Part of a small language model's weights.
Size: 4 heads of 64 (1 for keys and values), MLP 1024 GELU, 17.8M parameters.
Architecture: rotary positions, no biases in attention or MLP, tied embeddings.
Each number is 128 + 24 x the weight over its row's rms, rounded and kept within 0 to 255. Layers, rows and columns count from 0. The size above them is the row's rms in percent of the matrix's.

# layer 10 MLP up, 1024x256, rms 0.0573, rows 606-632, columns 0-127
size [105  95  88 105 100  95  98 109  93  99 100  99  98  92 103  94  96  99 101  94 104  99 100 101 100 101  97]
[[137  91 116 106 145  91 101 141 164 124 136 115 148 138 162 151 115 155 122 116 107 124 147 133 121 146 147 155 169 137 151 135 113  77 166  90 157 164 132  92  98  94 135 140 138 105 143 125 103 144 118 119 158 146 137 125 127 107 111 168 139 143 125 135 112 176 133  98  90 112 130 148  98 129 122 116 117 111 179 110 155 123 143 150 185 144 148 107  79 148  82 130 154 154 114 114 112  65 131 102  87  80 144 140 159 125 161 142  91  99 121 130 136 111 149 119 119 107 118  98 143 103 132  58 158 134 134 123]
 [113 115 155 153 133 113 114 130 128 178 122  55 112 103 127 121 179  99 118 108 132 139 135 127 153 125  92 163 119  83  82 160 151 131 165 146 147 116 138 112 134  73 108  97 129 163 162 120 147 121 117 109 160 113 148  80 109  96 102 159  85 101 100 128 115 119 160 127 111 119 140 102  94 132 139 129 140  90 171 119 138 125 132 160 111 131 107 118 131 114 141 148 145 143  87 159 118 120 134 131 128 144 166 100 132 128 127  95  84 141 131 122 105 124 149 184 110 162 116 148 126 123 140 137 126 155 161 103]
 [150 131 154 163 124 128 124  96 146 105 131  94 125 149 113 111 129 121 166 130 126 156 105 151 112 107 118 129  98 136 138 140 115 109 161 138 124 162  68 128 113 131 130 123 169 121 152 108 139 144  90 119 127 148 139 128 136 111  92 192 153 119 120  94 141  90 153 148 172 148 124 172 156 148 111 183 153 105 120 105 100  92  65 157 163 116  88 116  89 123 129 149 113  98 110 145 102 124 109 140 112 125 119 146  91 129  85 133 113 169 105 106  86  75 114 145 100 115  91 114 157 112 109 124 121 113 157 135]
 [163  66 141 118 157 103 128 146 124  94 113 145 163 142 116 186  96 150 144 128 144 151  96 120 113 118 129 121  94 133 116 162 141 124 122 130 125 128 120 118 118 147  98 126 154 147 113 124 103 138 126 165 142 127 134 165 100 170 155 171 178 109 152 145 135 172 151 135 128 108 146 166 127 138 126 159 100 109 116 130 127 127 101 117 165  87 121 154 156  86 130 148 148 122 121 121 134  99 144 106 134 107 116 140 130 139  88 133 117 126 158 119 131 145 145 115 149 135 107 123 173 150 157 111 155 132 110 165]
 [119 136 112 111 121 122 129 124 137 144 152  99 190 137 140 135 116 151 128 115 105 193 125 125 128 163 137 133 141 115 130 173  99  85  89 168 173 104 136 134  97 166 145 136 121 144 111 128 160 102  73 126 140 151 141 136 147 130 119 122 108  82 115 145 105 124 119 106  86 124 108 159 131 136 107 133  93 159  88  92 133 127 139 147 153 126 107 121 123 150 116 157 113 148 139 144  98 109 111  92 112  85 146 149 149  82 167 154 100 130 106 120 111  89 122 101 120 128 122 120 142 131 126 108 122 127  93 113]
 [ 99  86  95 155  99 105 115 151 149 133 112  91 149 144 101 115 131 134 148 123 122 176 144  90 126 111 160 153 113  88 140 157 132 121 128 114 151 152 153 154 123 152  82 142 139 164 109 122 105 112 144 131 132 180  76 158 157 100 107 159  90 143 117 114 138 167 137 116 152 149  95 141 117 160 116  98 135 114 116 151 127 124 102 113  98 129 108 116 174 112 105 103 141 113 143 107 111  97 113 125 129 103 109 221 114 138 115 132  91 151 160 111  96 123 154 159 125 146 112 129 123 142 121 130 123  88 149 165]
 [134 173 135 146 108 148 115  79 169 111 147 158 126 112 109 123 177 106 136 137 119 127 147 120 122 158 125 144 138  99 110 140 143 129 144 112 166 125 162 141 118 113 123 131 140  94 135  90  94 126 121 118  84 102 110 134 143  97 139 114 137 127 162 142 123 130 147 109 106  82 155 166 109 143 138 106 150  62 121 107 169 169  90 105 118 187  88 125 119 156 149 102  92 176 145 127 146 118 154  85 128  65 137 155 155 124 177 130 128 143 188 131 132 127 124 144 140 105 116 140 133 121  93 136 143 145 136 111]
 [121 105 136 113 105  87 104 126 176 120  97 135  98 158  97 136 118 129 136 117 130 155 126  92 121 134 145 136 101 110  95 203 136 130 107 102 150 120 141 133 121 153  93 130 113 112  87  93 129 132 116 167 120 179 131 136  92  87 105 104 154 117 130 102 133 127 134 144 124 124 165 113 130 127 143 171 122 146 129 161 146 132  90 128 117 105  98 169 123 114 148 115 149 172 178 148 128 120 128 161 108  97 135 134 110 126 187 139 104 115 140 140 133 138 152 132 111 146 135 113 169 114 135 117 126 110 105 134]
 [118 173  78 173 138  97 103 117 127  73  97 132  99 113 107 171 108 115 128 150 125 141 166  98 139  86 127 123 143 123 145  87 117 132 134 122 147 157 126 129 138 123 116 121 139 131 108 123 135 169 101 134 129 142 119  98 154  60 111 113 140 140 160 126  90 185 133 130 101  94 131 137  98 187 136 142 108  98 162 132 131 182 174 147 139 149 113 154 119 137  97 120 141 123 120 118 162 116 121 143 149  92 132 131  86 136 168 133  98 151  93 134 173 107 161 153 101 152 142 163  99 100  95 126 140 110 153 118]
 [145 140 119 181 108 135  91 148 113 131 147 140  51 143 155 179 139 139  86 117 104 152 152 114  89 107 134 115 151 159 107 153 148 119 103 144 134  82 182  92  98 116 123 131 165 106  78 115 114 155 132 158 108  96 128 116 145 109 117 138 122  97 118 115 126 149 116 125 141 125 134 107 125 157 148 118 101 126 145 148 123 121 115 134 122 115  65 143 137 129 114 115 140 160 124  87 144 118 159 124 211 133 107 132 127 127 135 155 143 155 155  99 124 139  99 127 143 149 139 157 149 160 129 145 130 121 127 130]
 [132 157 113 127 115 149 101 158 188 120 104 131 132 121  89 167 136 128 135 142 134 132  98 140 149 133 140 145 137 132 128 142 117 118 172 128 140 154 114 112 143 139 107 133 108  86 115  65 114 149 108 138 133 138 136 148 103  90 132 123 125 129 110 121  83 112  93 110 144 152 135 101 134 138 153 144  90 119 143 146 117 202 115  85 158 100 141 139 130 120 143 118 105 135 153 157 173 118 114 162 126 103 147 127 112 171 160 173 149 140 123 125 112 165 180 146 122 158 127 153 124  70 112 131 141 145 101 107]
 [ 99 156 115 156 172 105 133 117 175 169 137 130 102  92 104 108 109 123 154 112 150 106 135 162 135 110 132 112  85 111 143 110 102 146 140  84 131 104 177 136 120 159 130 131 143 120 134 115 147 116 124 112 133 144 117 139 140 130 121 133 131  90 166  90 107 151 201 144 137 123 108 150 112 142 109 116 167 156 127 103 111 179  83  88 125 168 134 136 100 145 148 128 125 129 175 121 108 115 156  75 126 102 118 120 123 146 116 103 148 180 134 126 136 127 114 155 140  90 115 100 132 110 134 129 152  92 148 137]
 [138 143 126 112  88 189 120  75 135 179 159 148 143 150 120 147  93 107 120  93 111 118 121 118 133 136 124 106 107 147 122 102 154 128 133 114 129 133 129 169 135 137 100 156 126 149 117 110 134 150 109 119 105 140 130 149  76 122 142 155 134 110 139 120 124 140 158  86 163 142 140 157 129 151 148 154 138 115 141 151 148  94 117 108 111 132  97 147 104 107  99 167 155  99 106 134 153 210 141 128  89  93  81 161 109 151 116 151 115 141 156 125  93  87 147 118 113 115 124 131 132 142 120 158 164 110 128 110]
 [142 137 159 117 110 132 133 108 134 100 144 135 133 132 167 156  84 115 118 101 103 116 102 113 119 147 139 114 123 131 115 147 141  73 159 116 183 149 110 130  93 157 144 147 111 124 165  91 104 129  97  86 123 178 123 156  72  76 125 151  91 162 188 143 117 108 175 130 180 171  90 122 124 130 126 151  90 173 160  93 138 137 148 104 147 156 132  89 157 151 107 131 124 170  70 109 118 130 130 135 128 167 109 173 117 120 149 146 106 132 157 136 170 130 161 159 116 113 153 121 127  95 147 126 133 115 112 119]
 [134 172 166 164 113 123 118  89 131  54 151 129 127 134 109 148 173 143 126  74 129 147 152 106 113 100 134 112 130 153 123 155 132 104 141 102 139 120 124 132 118 129 151 143 131 120 122 113 133 140 116 115 116 133 101 148 139  88 163  87 108 100 118 139 135 116 126 123 100 160 142 136 117 118 149 104 173 143 118 156 115 137  43 122  87 129  93 151 166 158 117 132 121 140 151 143  92 172 135 101 104 120 152 117 113 131 167 111 140 126 152 130  96 165 117  84 149 144 115 155 165 124 144 105 144 165 120 124]
 [191 116 120 103 118 107 135 128 175  86  94  77 103 139 168  99 160 120 130 129 147 134 122 116 125 132 119 159 125 116 100 106  97 108 141 157 134 148 126 101  98 163 133 149 157 150 103 116 162 141 107  85 190 132 145  93 142 167 112 177 145  88 151  76 115 107 177  92 148  99 116 137 136 110 147 140 167 122 114 115  93 115 137  97 139 187 146 120 119 166  86 145  97 143 145 125 122  73 150 123 160 145  97 160 164 133 170 131 127 119 165 108  98  82 151 152 174 113  85 126 164 110 153 152 124 111 143 133]
 [116 126 153 133 160 136 107 128 130 143 117 117 126 148 158 102 158 102 134 115 103 137 156 122 125 121 134 154  83 133  99  98 105 102 159 131 104 118 139 127 136 192 148 157 149 130  74 148  68 148 169 145 121 135  95 110 113 122 124 116  94 153 143  95 120 145 125 117 127 108 148 159  93 100 152 151 143  70 100  75 124 128 125 141 141 140 116 151 142 109 124  92 100 171 126 156 134 150 125 129 130 101 138  92 168 172  96 146 103 138 190 126 124 133 133  90 134 113 148 161 111  92 130 173 138  88 158 142]
 [122 160 170 104 118 124 124  98 123 123 100 108  94  98 126 118 119 112 162 131 109 153 151 162  73 126 138  90 106 157 123 159 130  99 142 130 126 129 128 128 121 109 147 147 117 157 118 100 107 148 129 109 168 178 110 106 122 140 105  62 103 112 157  80 145 169 149 115 144 109 126 112 123 119 125  96 121 137 106 105 135 167 141 147 129 127 158 148 127 150 124 126 141 126 119 144 150 154 136 135 140 125 130 144 101 113 123 159 148 144 159 120 102  92 164 113 140 116 167  96 153 123 173 100  96 121 151 130]
 [157 136 146 138 115 130 142 132 123  73 119 155 139  92 124 166 113 164 124 129 116 164 129 102 152 162 100 124 132 156 144 153 112 125 146 145  98 138 134 127 112 102 118 125 141 137  97 119 115 125 102 146 135 155 124 116 116  89 135 149 118 135 130 157  98 157 135 121 140 112  98 162 123 140 153 118 146 116 117 155 107  97 109 147 120 173  99 120 169 106  97 141 140 107 159 150 152 152 162 117 126  85 152 149 151  93 146 119  84  91 117 123 135 122 166 163 125 126 124 148 119 128  89 124 168 108  95 107]
 [100 139 124 175 100 128 142 139 124 155  93 161 125  93 122 143 111 126 101 127 126 144 114 104 120 136  90 121 108 122 120  86 120 181 146 138 116 116 141 140 123 123  92 135 150 134 103 129  96 134 112 137 158 169 127 114 157  92  99 135 136 168 164 119  48  87 189 122 116 113 117 138 100  73 136 139 182 130 146  82 148 149 100 139 131 188 109 126 110 119 132 145 159 136 105 141 141  97  78 126 154 133  98 128 134 105  87 128  73 129 146 144 125 163 145 123 134 168 116 153 113  63  98 135 194 135 145 118]
 [160 101 131 140  89  92 101  88 111 130 135  48 130 111 126 102 140 125 133 115 139 159 157 131 144 133 113 165  82 148 112 165 110 145 162 143 130 113 154 136 132  96 135 119  81  98 129 107 106 130 119 150 140 143 107 124 144 113 119 102 134 123 167  95 127 176 152 128 127 143 179 143 116 145 151 153 126 187 110 118 150 104 151 146 148 132 148 157 136 133 133 145 142 131 186 110 142  83 127 115 118 122 102 126 105 105 151 134 112  81 169 130 133  92 136 185 147  91 127 121 118 124 150  96 126 116 174 124]
 [121 109 126 125 130 115 149 154 143 112 147 126 115 118 140 101 152 134 113 127 131  98 167  86 149 132 139 133 138 139 146 113 102 135 102  92 143 130 160 152 137 124 113 164 149 145 126 129 151 170 104 131 137 135 110 120 150  86 157 105  88 163 137 112 118 139 128 135  68 179 169 144 111 158 163  98 156 145 104 151 142 117 146 149 118 117 143 118  86 101 102 100 138 153 157 133 153 121 183 148  52  95 152 154 145 147 143 128 146 176 172 115 136 110 165 107 149 116 156 127 152  81 106 114 136 149 146 117]
 [138 129 119 142 173 130 125 119 112  94 128 153 127 134 108 136 148 152 143 130  89 101 121 128  81 101 152 174 123 112 191 137 121  83 172 154 136  91 146 110 174 124 121 137 157 155 106 129 152 133 151 141 125 145  98 144  96 134 133 131 127 137 144 105 124 105 129 132 106 123 119 124 135  96 105 131 130  99 109 103 178 141 154 115 133 129 148 113 115  86 149  96 136 121 144 111 128 153  90 151 135 129 168 130 133 117 118 124 124 122 162  60 132 118 104 134 140 172 120 131  95 123 118 122 161 143 112 183]
 [149  97 137 114 102  98 117 139 166 110 128  88 123 106 150 132 125 106 131 108 141 141 112 115 147 100 152 114 144 100 137 167 136 159 111 112 119  95 141 136 128 132 107 127 130 133 146  94 113 153  59 126 133 136 135 105 118 140 109 123 142 112 109 116 104  96 186 143 125 127 117 116 120 114 186 169 148 147 154 130 159 149 113 133 130 126 138 133 113 139 100 109 167 121  99  99 131 102 128 137 124 134 154 138 130 161  90 174 124 121 139 122 124 142 132 148 122  93  99 116 140  92 139 123 122 131 115 167]
 [135 117 147 120 118 109 105 131 142  84  90 107 130 108 157 139 103 162 158 136  85  91  92 124 132 159 129 102 137 170 163 135 132 128  93  89 153 142 155 117 118 102  73 122 138 122 108 123 126 155  93 122 124 138 143 100 120 116 147 155 139 174 141 163 121 144 165 125 136 110 114 139 125 124 163 106 116 101 138 117  83 117 106  93 123 136  97 133 152 150 112 117 105 175 125 148 175 173 126 146 152 110 150 115 128 142 161 126 102 136 130 150 156 123 155 138 119 142 130 114 116  92 125  65 138 154 122 118]
 [115 120 141  98  88 109 106 162 138 132 137 180 140 136 131 119  98 142 142 115 160  83  90 130 129 157 105 120  99 150 107 129 126 119 122 115 124 120 154  92 137 145 140 151 131 121 149 125 118  95 106 141 141 151 115 129 124 136 204 128 128 121 147 112 146 135 163 116  88 111 156 117 126  93  98 139 130 135  96 154 147 163 116  90 112 149 102 128 133 145 123 145 169 123 161 129  84 159 102 139  91  91 115 137 125 146 142 138 142 131 106 152 163 158 111 163 100 126 148 134 126  94 151 167 148  44 132 116]
 [109 164 108 121 131 100 117 113 118 106 164 142 106 123 113 141 123  94 126 110 103 112 139 112 146 119 103 113  91 141 123 125 156 152 157 127 131 125 142 126 126  94 116 134 151 172 101 130 138 129 143 123 192 132 120 167 115  82 109 130 130 117 152 129 108 104  88 141 161 153 138 118 129 111 158 112 138  55 150 116 147 133  81  93 103 171 126 123 154 131  98 121  98 124 142 137 103 158 139  94 189 125 124 156 102 111 129 107 140 116 136 104 122 102 132 155 122 140 102 135 126  44 122 128 182 119 125 133]]
# layer 10 MLP down (transposed), 1024x256, rms 0.0477, rows 606-632, columns 0-127
size [106  95  94 104 101  90  99 118  94  98  82  82  96  93 103  94  96  97 103  79 102  89  94 108 103 106  82]
[[122 135 116 110 158 127 129 118  99 107 149 116  93 121 115 107 144 136 117  94 134  99 130 147 132 142 150 108 126 142 151 140 147 157 131 150 174 136 127 109 141 146 117  84 106 112 128 163  94 111 125 119 151  85 158 129 121 132 171 145 108 123 115 128 172  80 112 124 145 153 132 111 162 172 152  74 135 120 133  82  96 114 108 124 112 133 147 105 138 134 138  98 109 110 121 118 104 174 143 158 108 152 131 143 137 150 157 137  99 140 129 148  91 110 140 125 139 102 118 117 146 125 197 158  88 130 199 142]
 [127 100 139  97 133 101 132 120 155 121 123 135 141 112 148 112 112 146 137 132 130 147 185 112 144 148 114 104 174 172 184 138 128 133  92 108 121 105 129 127  83 133 116 117 135 173 127 123 133  75 129 127 156 139 124 149 130 153 140  61 124 161 139 142 144  98 104 132 143 118 119 134 153 133 166 183 116 122 132 154  90 165 135 134 110 109 133 148  96 155 114 150 104  84 145 111 100 133  93 124 125 103 112 112 158 130 142 171 125  99 116 148 142 117  97  90 107 127 153 121 123 118 105  86 130 155 143 146]
 [109 115 110  71 114 131  87 138 140 155  85 114 114 124 150 121 145 140 109 109 142  91 164 131 113 114 149 131 143 119 151 153  91 137 117 141 149 102 125 168 141 110 126 112 120 125 102 133 183 115 160 124 183 126  94 141 134 146 143  83  95 156 109 156 114 115 183  85 104 124 156 102  82 127  97 128 124 151 109 126 136 128 182 121 114 124 138  98 110 140  89 120 103 124 144 108 152  91 112 121 171  98 177  89 145  96 142 137 154 116 127 122  97 146 162 142 114 117 172 146 102 125 131 165 151 178 165  73]
 [132 118 136 128 144 119 117 166 151 135  97 100 121  87 128 102 171 138 150 143 149 143 157 150  97 107 109 160 147 123 142 117  96 155 140 124 141 154 145  97 149 111 129 130 112  84 141 130 110 138 151 106 148 117 137 148 160 115 104 158 139 125 123  88 127 113 114 150 146 176 147 142 137 126 167 117 106 119 120 128 168  90 165 133 114 110 124 175 120 100 113  95 150 152 145 126 130 133 117 151 164 124 127 137 121 125 159 115 139 172 126 118 109 128 123 104  88  64 108 146 109 139 169 161 131 125 125  79]
 [120 140 113 123 141 120 110 129 113 123  86 179 113 149 141 158 149 140 145 104 172  95  92 104 113  95 180  93 120 129  91 110 152 161 153 123  99 113 140 116 141 116 115 110 148 102 109 114 104 191 130 135 127 127 115 133 132 113 106 124 151 155 121 110 111 132 157 126 162 114 172 127 101 122 152 124 149 167 124 125 122 129 138 111 133 106 153 105 147 149 121 108 137 145 105 110 103 150 136 158 131 106 114  33 120 168 104  92 129 155 131 206 105 116 130 173 147 170 141 114 167 100 105 156 116  88 162 136]
 [150  95  71 107 142 110 162  98  95 103 152 117 149 133 150 123 130 116 112 126 147 108 150 155 133 131  82 169 128 111 127 114 106 144 122 120 133 142  91 132 121 115 142 127  93 119 150 131 111 182 135 121 146 105 122 115  88 125 167  72 140 146 138 120 174 122 121 152 129 111 126 149 110 153 133 134 111 161 130 124 118 160 127 151 150 118 122 145 105 134 155 138 127 147 107 130 118 105 119 134 135 153 168  80 136 122 118 143 134 115 103 126 115 125 152 152 101 168 111 129 160 120 129 165 103 112 131 150]
 [ 94 129 122 159 129 106 130 136 124  88 117 149 167 122 124  94  52 172 163  98  90  85 115 152 157 146  86 131 120 119 151 142 142 130 170 122 108 131 163  95 140 138 117 128 170 135 149 109 179  76 110 147 128 123 138 150 159 137  97 118 152 159 182  80 136 132 118 114 148 134 131 123 150 127 104 114 116 178 153 117 116 135 131 124 118  97 132 115 104 165 120 131 112 131 148  85 106 100  91 192 126 169 151 149 130 107  65  96 109 132 126  78 110 134 104 102 126 141  89 138 119 189 143 126 131 106 134 156]
 [104 124 207 113 145 112 153 131 143 126 130 142 147 100 145 120 115 134 129 143  81 120  75 126 129 113  71 152 118 127 102 145  75 127 130 168 117 149 154 112 138 108  76  99 128 150  89 155 108 167 100 156 152 139 144 129  66 142 106 132 151 143 193 111 133 134 151 150 140 126 111 146 133  75 157 123 112 133 124 168 136  97 158 106 127 154 106 132 125 120 143 148 137 143 145 160 128 174 127 119 127 129 135 136 123 148  88 122 133 137 159 106 146 154 154 121 111 127 121 140 151 139 133 130 142 116 130 117]
 [117 134 114 133 116 128 136 141 167 170 123 151 112 159 149  89 132 139 136 108 118 126 133  84 160 147 130 164 119 148 100 117 104 145 150 122 112 119 114 129 126  91 100 120  89 123 140 148  96 111 150 117 105 148 139 141 113 195 135 115 145 110  86 162 153  98 130 106  85 163  88 120 137  97  97 105 100 142 111 135  77 131  99 128 158 114 182  92 115 141 183 118  82 116 139 133 108 121 118 117 118 135 107 137 155 127 119 163 168 127 177 131 149 137 125 115 107 137 112 105 140 128 116  96 109 102 144 111]
 [121 114  97 111 157 161 143 134 142 104  85 113 195  82 100 108 140  94 116  98 141 102 126 126 194 159 144 144 117 140 144 130 167 168 133 112 145 136  98 162 172 185 165 124 106 130 153 107 137 147 129 140 169 131 156 200 139 145 118 146 136  89 140 142 110  84 110 153 121 131 107 122 143 102 137 159 134 156 108 148 121 161 134 114 115 151 115 100 117 110 122 155 107 110  91 156 149 141 118 125  79 107 145 155 118 170 137 148 130 123 133 102  98 114 161 130  96 144 111  82 135 108 177 156 125 122 140 101]
 [ 98 179 155 129 117 149 134 155 119 126 123 138 143 157 138 143 131 139  82 113 110 131 112  90 129 140 154 171 130 149 127 148 126 137 102 103 115 119 102 119 143 118 147  97 145  88 134 134 133 142 130 122 105 168 142 117 162 111 153  89  97 101 125 136 137 159 133 129 109 132 125 142 135 123  92 168 147 145 164 142 137 106 163 154 116 131 110 124 184 142 155 162 117 145 117 129 144 121 127 114 152 116 152 136 152 136 110 136 133 110 113 217  94 111 159 127 161  78 131 102 126 101 125  99  90 138 122 158]
 [ 90 145 131 120  96 164 147 134 107 120 130 145 120 168 100 141 132 127 104 138 126 165  82 114 132 143 123 119 131 111 131 140 118 113 127 100 108 113 110  99 124 160 125 147  99 153 139 131 132 149 127 104 119 138 103 139 161 104 146 124 108 139 154 128 124  98 106 116 154 126 138 107 175 119 164 149 151  71 111 110 144 174 119 113 127 111 150 184 128 164 149 151 132 148 100 138 132  97 105 143 176 169 123 113 138 128 159  67 106  97 130 150 167 119 113 136 185 103 124 141  96 114  90 164 141 133 144 131]
 [162 117 166 113 137  83 111 106 111  75 146  86  87 134 109 109 130 148  99 116 113 149 142 118 102 112 122 144 180 124 115 139  97 105 141 174 138 101 142 118 139 123 122 137 124 120 171 140 134 141  96 132 118 131 116 122 141 105 103 131 134 101 122 100 116 124  80 154 113 153 120  99  89 155  81 138 154 153 165 118 109 102 144 190 150 110 172 114 131 109 154 137 130 135 123 164 147 102 162 108 160 101 159  78 159 106 142 138 119 114 108  75 141 142 134 134 110 174 170  97  96 126 142 114 121 148 150 122]
 [130  92 140 132 139 119 125 165 119 142 159 122 120 117 117 139 133 164 132 126 131 138 129 136 105 107 109 162 131 155 135 116  83 177 129 165  89 104 101 108 168 133 162 111 136 112 140 131 157 124 151 177 140 116 107 116 120 146 147  72 129 163  70 120 148 141 135 154  66 131 146  81 116 150 134 113 121 116  88 139 118 121  90 121 155 125 144 168 106 122 124 115 158  96  85 164 132 126 139 101 105 120 134  98 132 139 167 106 129  85 116 115  85 109 142 147 110 128 141 125 137 158  99 145 124 182 149 155]
 [120 120 120 127 182 100  55 154  88 117 165 112 126  98 118 102 149 141 106 108 164 174 106  95  96 157 130 138 141 139 122  84  92 142 100 147 100 101 113 127 152 128 119 143 113 143 129 111 102 129 102 139 136 108 153 132 129 111 119 129 135 155  93 121 102 136 108 168 132  94 138 102 148 170 120 161 111 134 125 137 152 131 143 145 164  97 105 101 133 107 119  98 131 118  63 129 121 122  90 172 146  91 116  98 164 126 124 128  86 111 117 157 110 137 119 100  98 156 151 156 124 109  83 114 146 167 117 127]
 [112 149 162 117 153 122 123 129  73 160 156 152 138 107  96 115 112 126 141 125 149 102 118 125 102 111 115 107 120  84 126 120 131 143 129 141 158 140 124 147 143 110 133 116 118 154 155 115 116 146 156 173 104  97 131 160 118 138 135 117 152 174 102 154 109  94 113 140 142 108 111  99  92 107 160  97  93 127 103 136 125 132 115 173 140  98 100 123 179 103 142 101 128  83 141 158 130 148 129 131 121 134 173  71 110 129 107 154 131 132 127 143 115 181 140 110 104 156 155 120 133 126 108 139  97  88 149 160]
 [115 157 113 111  97 113 166 110 159 107 166 182 139 168 126 159 136 137  81 107 126 139  92 123 164 120 166 129 116 110 137 159 136 169 127 126 111 153 136 133 115  94 139 116 139 169 121 144 163 101  99  70 132 124 135 172 174 136 125 102 118 142 133 126 158 119  95 148 108 104 130 103 154 165 130 119 131 179 111 150 173 132 125 120  88 147 131 106 118 137 119 142 132  62 129 121 126 169 139 125  90 156 128  86 168 134 131 111 103 125 122 157  98 115 132 147 128 140  92 152  88 143 140 126 166  96 187 107]
 [ 92 139 120 116  73 149 132 167 135 140 136 134 172 153 130 159 109 141  88  97 100  98 119 155 173 112 149 170 154 138 131 106 101 112 138 114 179 147 146 165 109  80 122 100 129 103 119 150 151 118 138 118 105 151  96 127 158 152 113 100 140 118 123 158 105  93 104 153 139 100 134 130 102 128 115 112 171 149 175 154 142 135 120 121 123 142 104 100 118  99 121 105 123  90 103 131 104 112 122 117 124 144 122 115 137 119 107 119 133  94 126 149 109 175 107 146 129 111 108 125 122 111 125 136 134 204  86 109]
 [167 139  55 133 107 110 160 125 154 129  91 107 141 101 142 155 113 130 110 124 154 125 139 134 124 112 164 123 161 141 136  99 120 125 109 120 135 109 175 192 138 156 121 128 116 120  99 125 134 104 123 149 133 140 175 144 141 148 116 132 120  90 128 103 110 123 117 118 116 128 124 134 162 126 117 125  90 111 138 127 137 141 147  62 150 125 128 162 147  96 122 114 103 140 108 143 116 151 146 123 116 134 122 133 135 135 137 126 164 152 147 149 118 134  84 154 143 140 128  95  98 102 144 114  99  70 123 143]
 [112 121 126  94 139 112 120 136 157 149 147 120 117 115 205 123 104 143 121 143 101 110 146 132 140 144 189 106 188 125 170 127 108 113 101 155 128 116 118 178 131 134 152 112 107 123 137 138 164 125 122 132 152  87 118 137 107 165 127 152 112 171 111 125 137 145 134 125 101 144 121 113 119 147 133 110 106 132 123 146 113 165 109 157 139 111 144 159 108 141 120  98 113  89 127 101 125 111 145 118 123 159 147 114 117 122 126  94 161 100 117 255 135 114 120 134 117 112 154  99 122 190 141  57 117 101 118 177]
 [119 155 134 127 165 165 121 142 144 104 117 164 165 137 126 173 154 125 114 149  85  92  94 127 135 107 133 100 143  96 163 101  98 140 125  95 123 116 103 141 150 163 110 129 179 146 129 130 122 154 103 146 118 131 121 102 120 165 121 153 132 143 155 168 173 106  69 149 116 118 121 144 105 103  99  91 149  92 120 158  74 126 119 139 108 149  96 113 106 100 120 140 135 115 118 151 125 143  98 174 147 125 115 117 114 149  95 171 125 132 101 154 112 143 137  78 136 153 109 130 170 104 128 137 115 162  98 100]
 [147 108 128 154 133 121 137 105 156 109 115 101  74 121 108 127  94  89 112  78 188 179  94 115  98 121 180 114 128 106 148 139 160 166 152 169 129 101 107 112 140 127 144 141 117  86 122 117 107 123 108  98 117  96 145 122 156 144 117 143 176  95 112 141 138 141 149 123 122 120 140 126 152 157 137 187 111 130 121 140 139 136 117 137 122 125 143  89 143 138 138 133 134 103  97 152 160 186 123 136 147 131 132 131 109 114  75 114  76 127  95 138 134 159 131 137 116 106 135 114  79 163 171 149 118 132 137 130]
 [119  95 147 149  78  94 125 135 132 110 127 140 138 139 154 157 114 144 150 151 141 132  83 159 191 132 118 109 119 116 109 158 152 145 142 108 129 168 160 113 120 124 138 125 128 138 139 114  88 134 144 112 168 163 129 133 118 138 136 165 124 150 145 134 155 134 129  74 138 143 141 114 123 158 123 137 152 124 143 141 127 129  90 128 110  95 118 139 136 166 125 117 128 123 122  98 109 127 157 107  86 167 105 173 118  84 131 151 144 112 138 162 102  97 151 111 113  86  96 127 172 126 127 102  93 112  91  97]
 [105 130 127 160 113 111 114 125 110 140 133  73 142 142 141 114  93 151 138 132 121 162 125 116 114 135 171 121 130 145 170 114 131 139 124 142 114 142 150  85  99 144 134 112  97  98 143 141  94 120  95 161 152 105 132 107 156 156  93 151 118  88 160 121 183 127 115 135 129  97 106 179  86 107 138 175 126 107 147 149  72 148 115 123 157 113 121 108 133 169 116 124 155 183 102 137 163 143  98 109 157 101 100 155 124 165 110 154  81 104 115 133 148 142 135 170 120 145 130 103 140  95  91 117 118 164 122 142]
 [114 112  99 148 145 125 119 126 133 102 126 130 115  94 120  93 119  92 125  92 183 184 157 102 140 115 154 141 135 116 128 107 122 115 175 179 102  82  73 130 156 112 151 149 136  84 106 127 160 104 143 135 126 132 151 122 131 186 114 186 109 145  94 148 144 146  95 160 112 135 134 149 131 129  96 188  97 121 154 171 140 142 151 152 107 149 144 131 108 138 106 123 129  86 114 142 128 123 139 120 111 128  90 121 115  97 127  94 143  80  70 127  83 131 138  88 159  98 156 124 162 123 147 138 136 125 156 127]
 [126 113 126 115 141 179 134 113 102 102 108 168 143  98  91 128 136 141 118 139 129 150 156 122  93  88 151 115  98 124 147 120 149 132 139 162 155 160 142 105 167 136 135 136 117 156 152 124 152 143 142 114 139  96 114 111 105 128 134 124  90 121 142 160 100 122 103  90 144 148  67 148 120 163 158  97 130 119 133 125 152 108 115 107 155 157 101 173 184  95 122 189 114 107 106 152 134 149 100 109 104 170 115 117  89 120 123 144 134  80 105  91 107 122 137 133 138 175  74 160 137 137  81 133 124 140 109 110]
 [162 103 133 126 162  96 138 122 116 136 122 111 120  98 154 102 142 164 138 171 138  91 133 122 136 113 118  91 179 154 113 107 109 130 117 132 141 135 136 119 170 141 144 118 117  98 133 134 157 144 129 117 105 123 105  95 111 129 118 149 141 195 116 108 112 159 173 129 143 117 138 116 113 130 105 142 119 179  83 133  85 127 127 182 125  91 114 164 115 145 149  90 117 126 128 136 141 109 147  98 120 135 151  63 159 143 109 154 141 126 130 198 127 123 138 144  91  95 154 136 171 145 136  97  95  92 124 172]]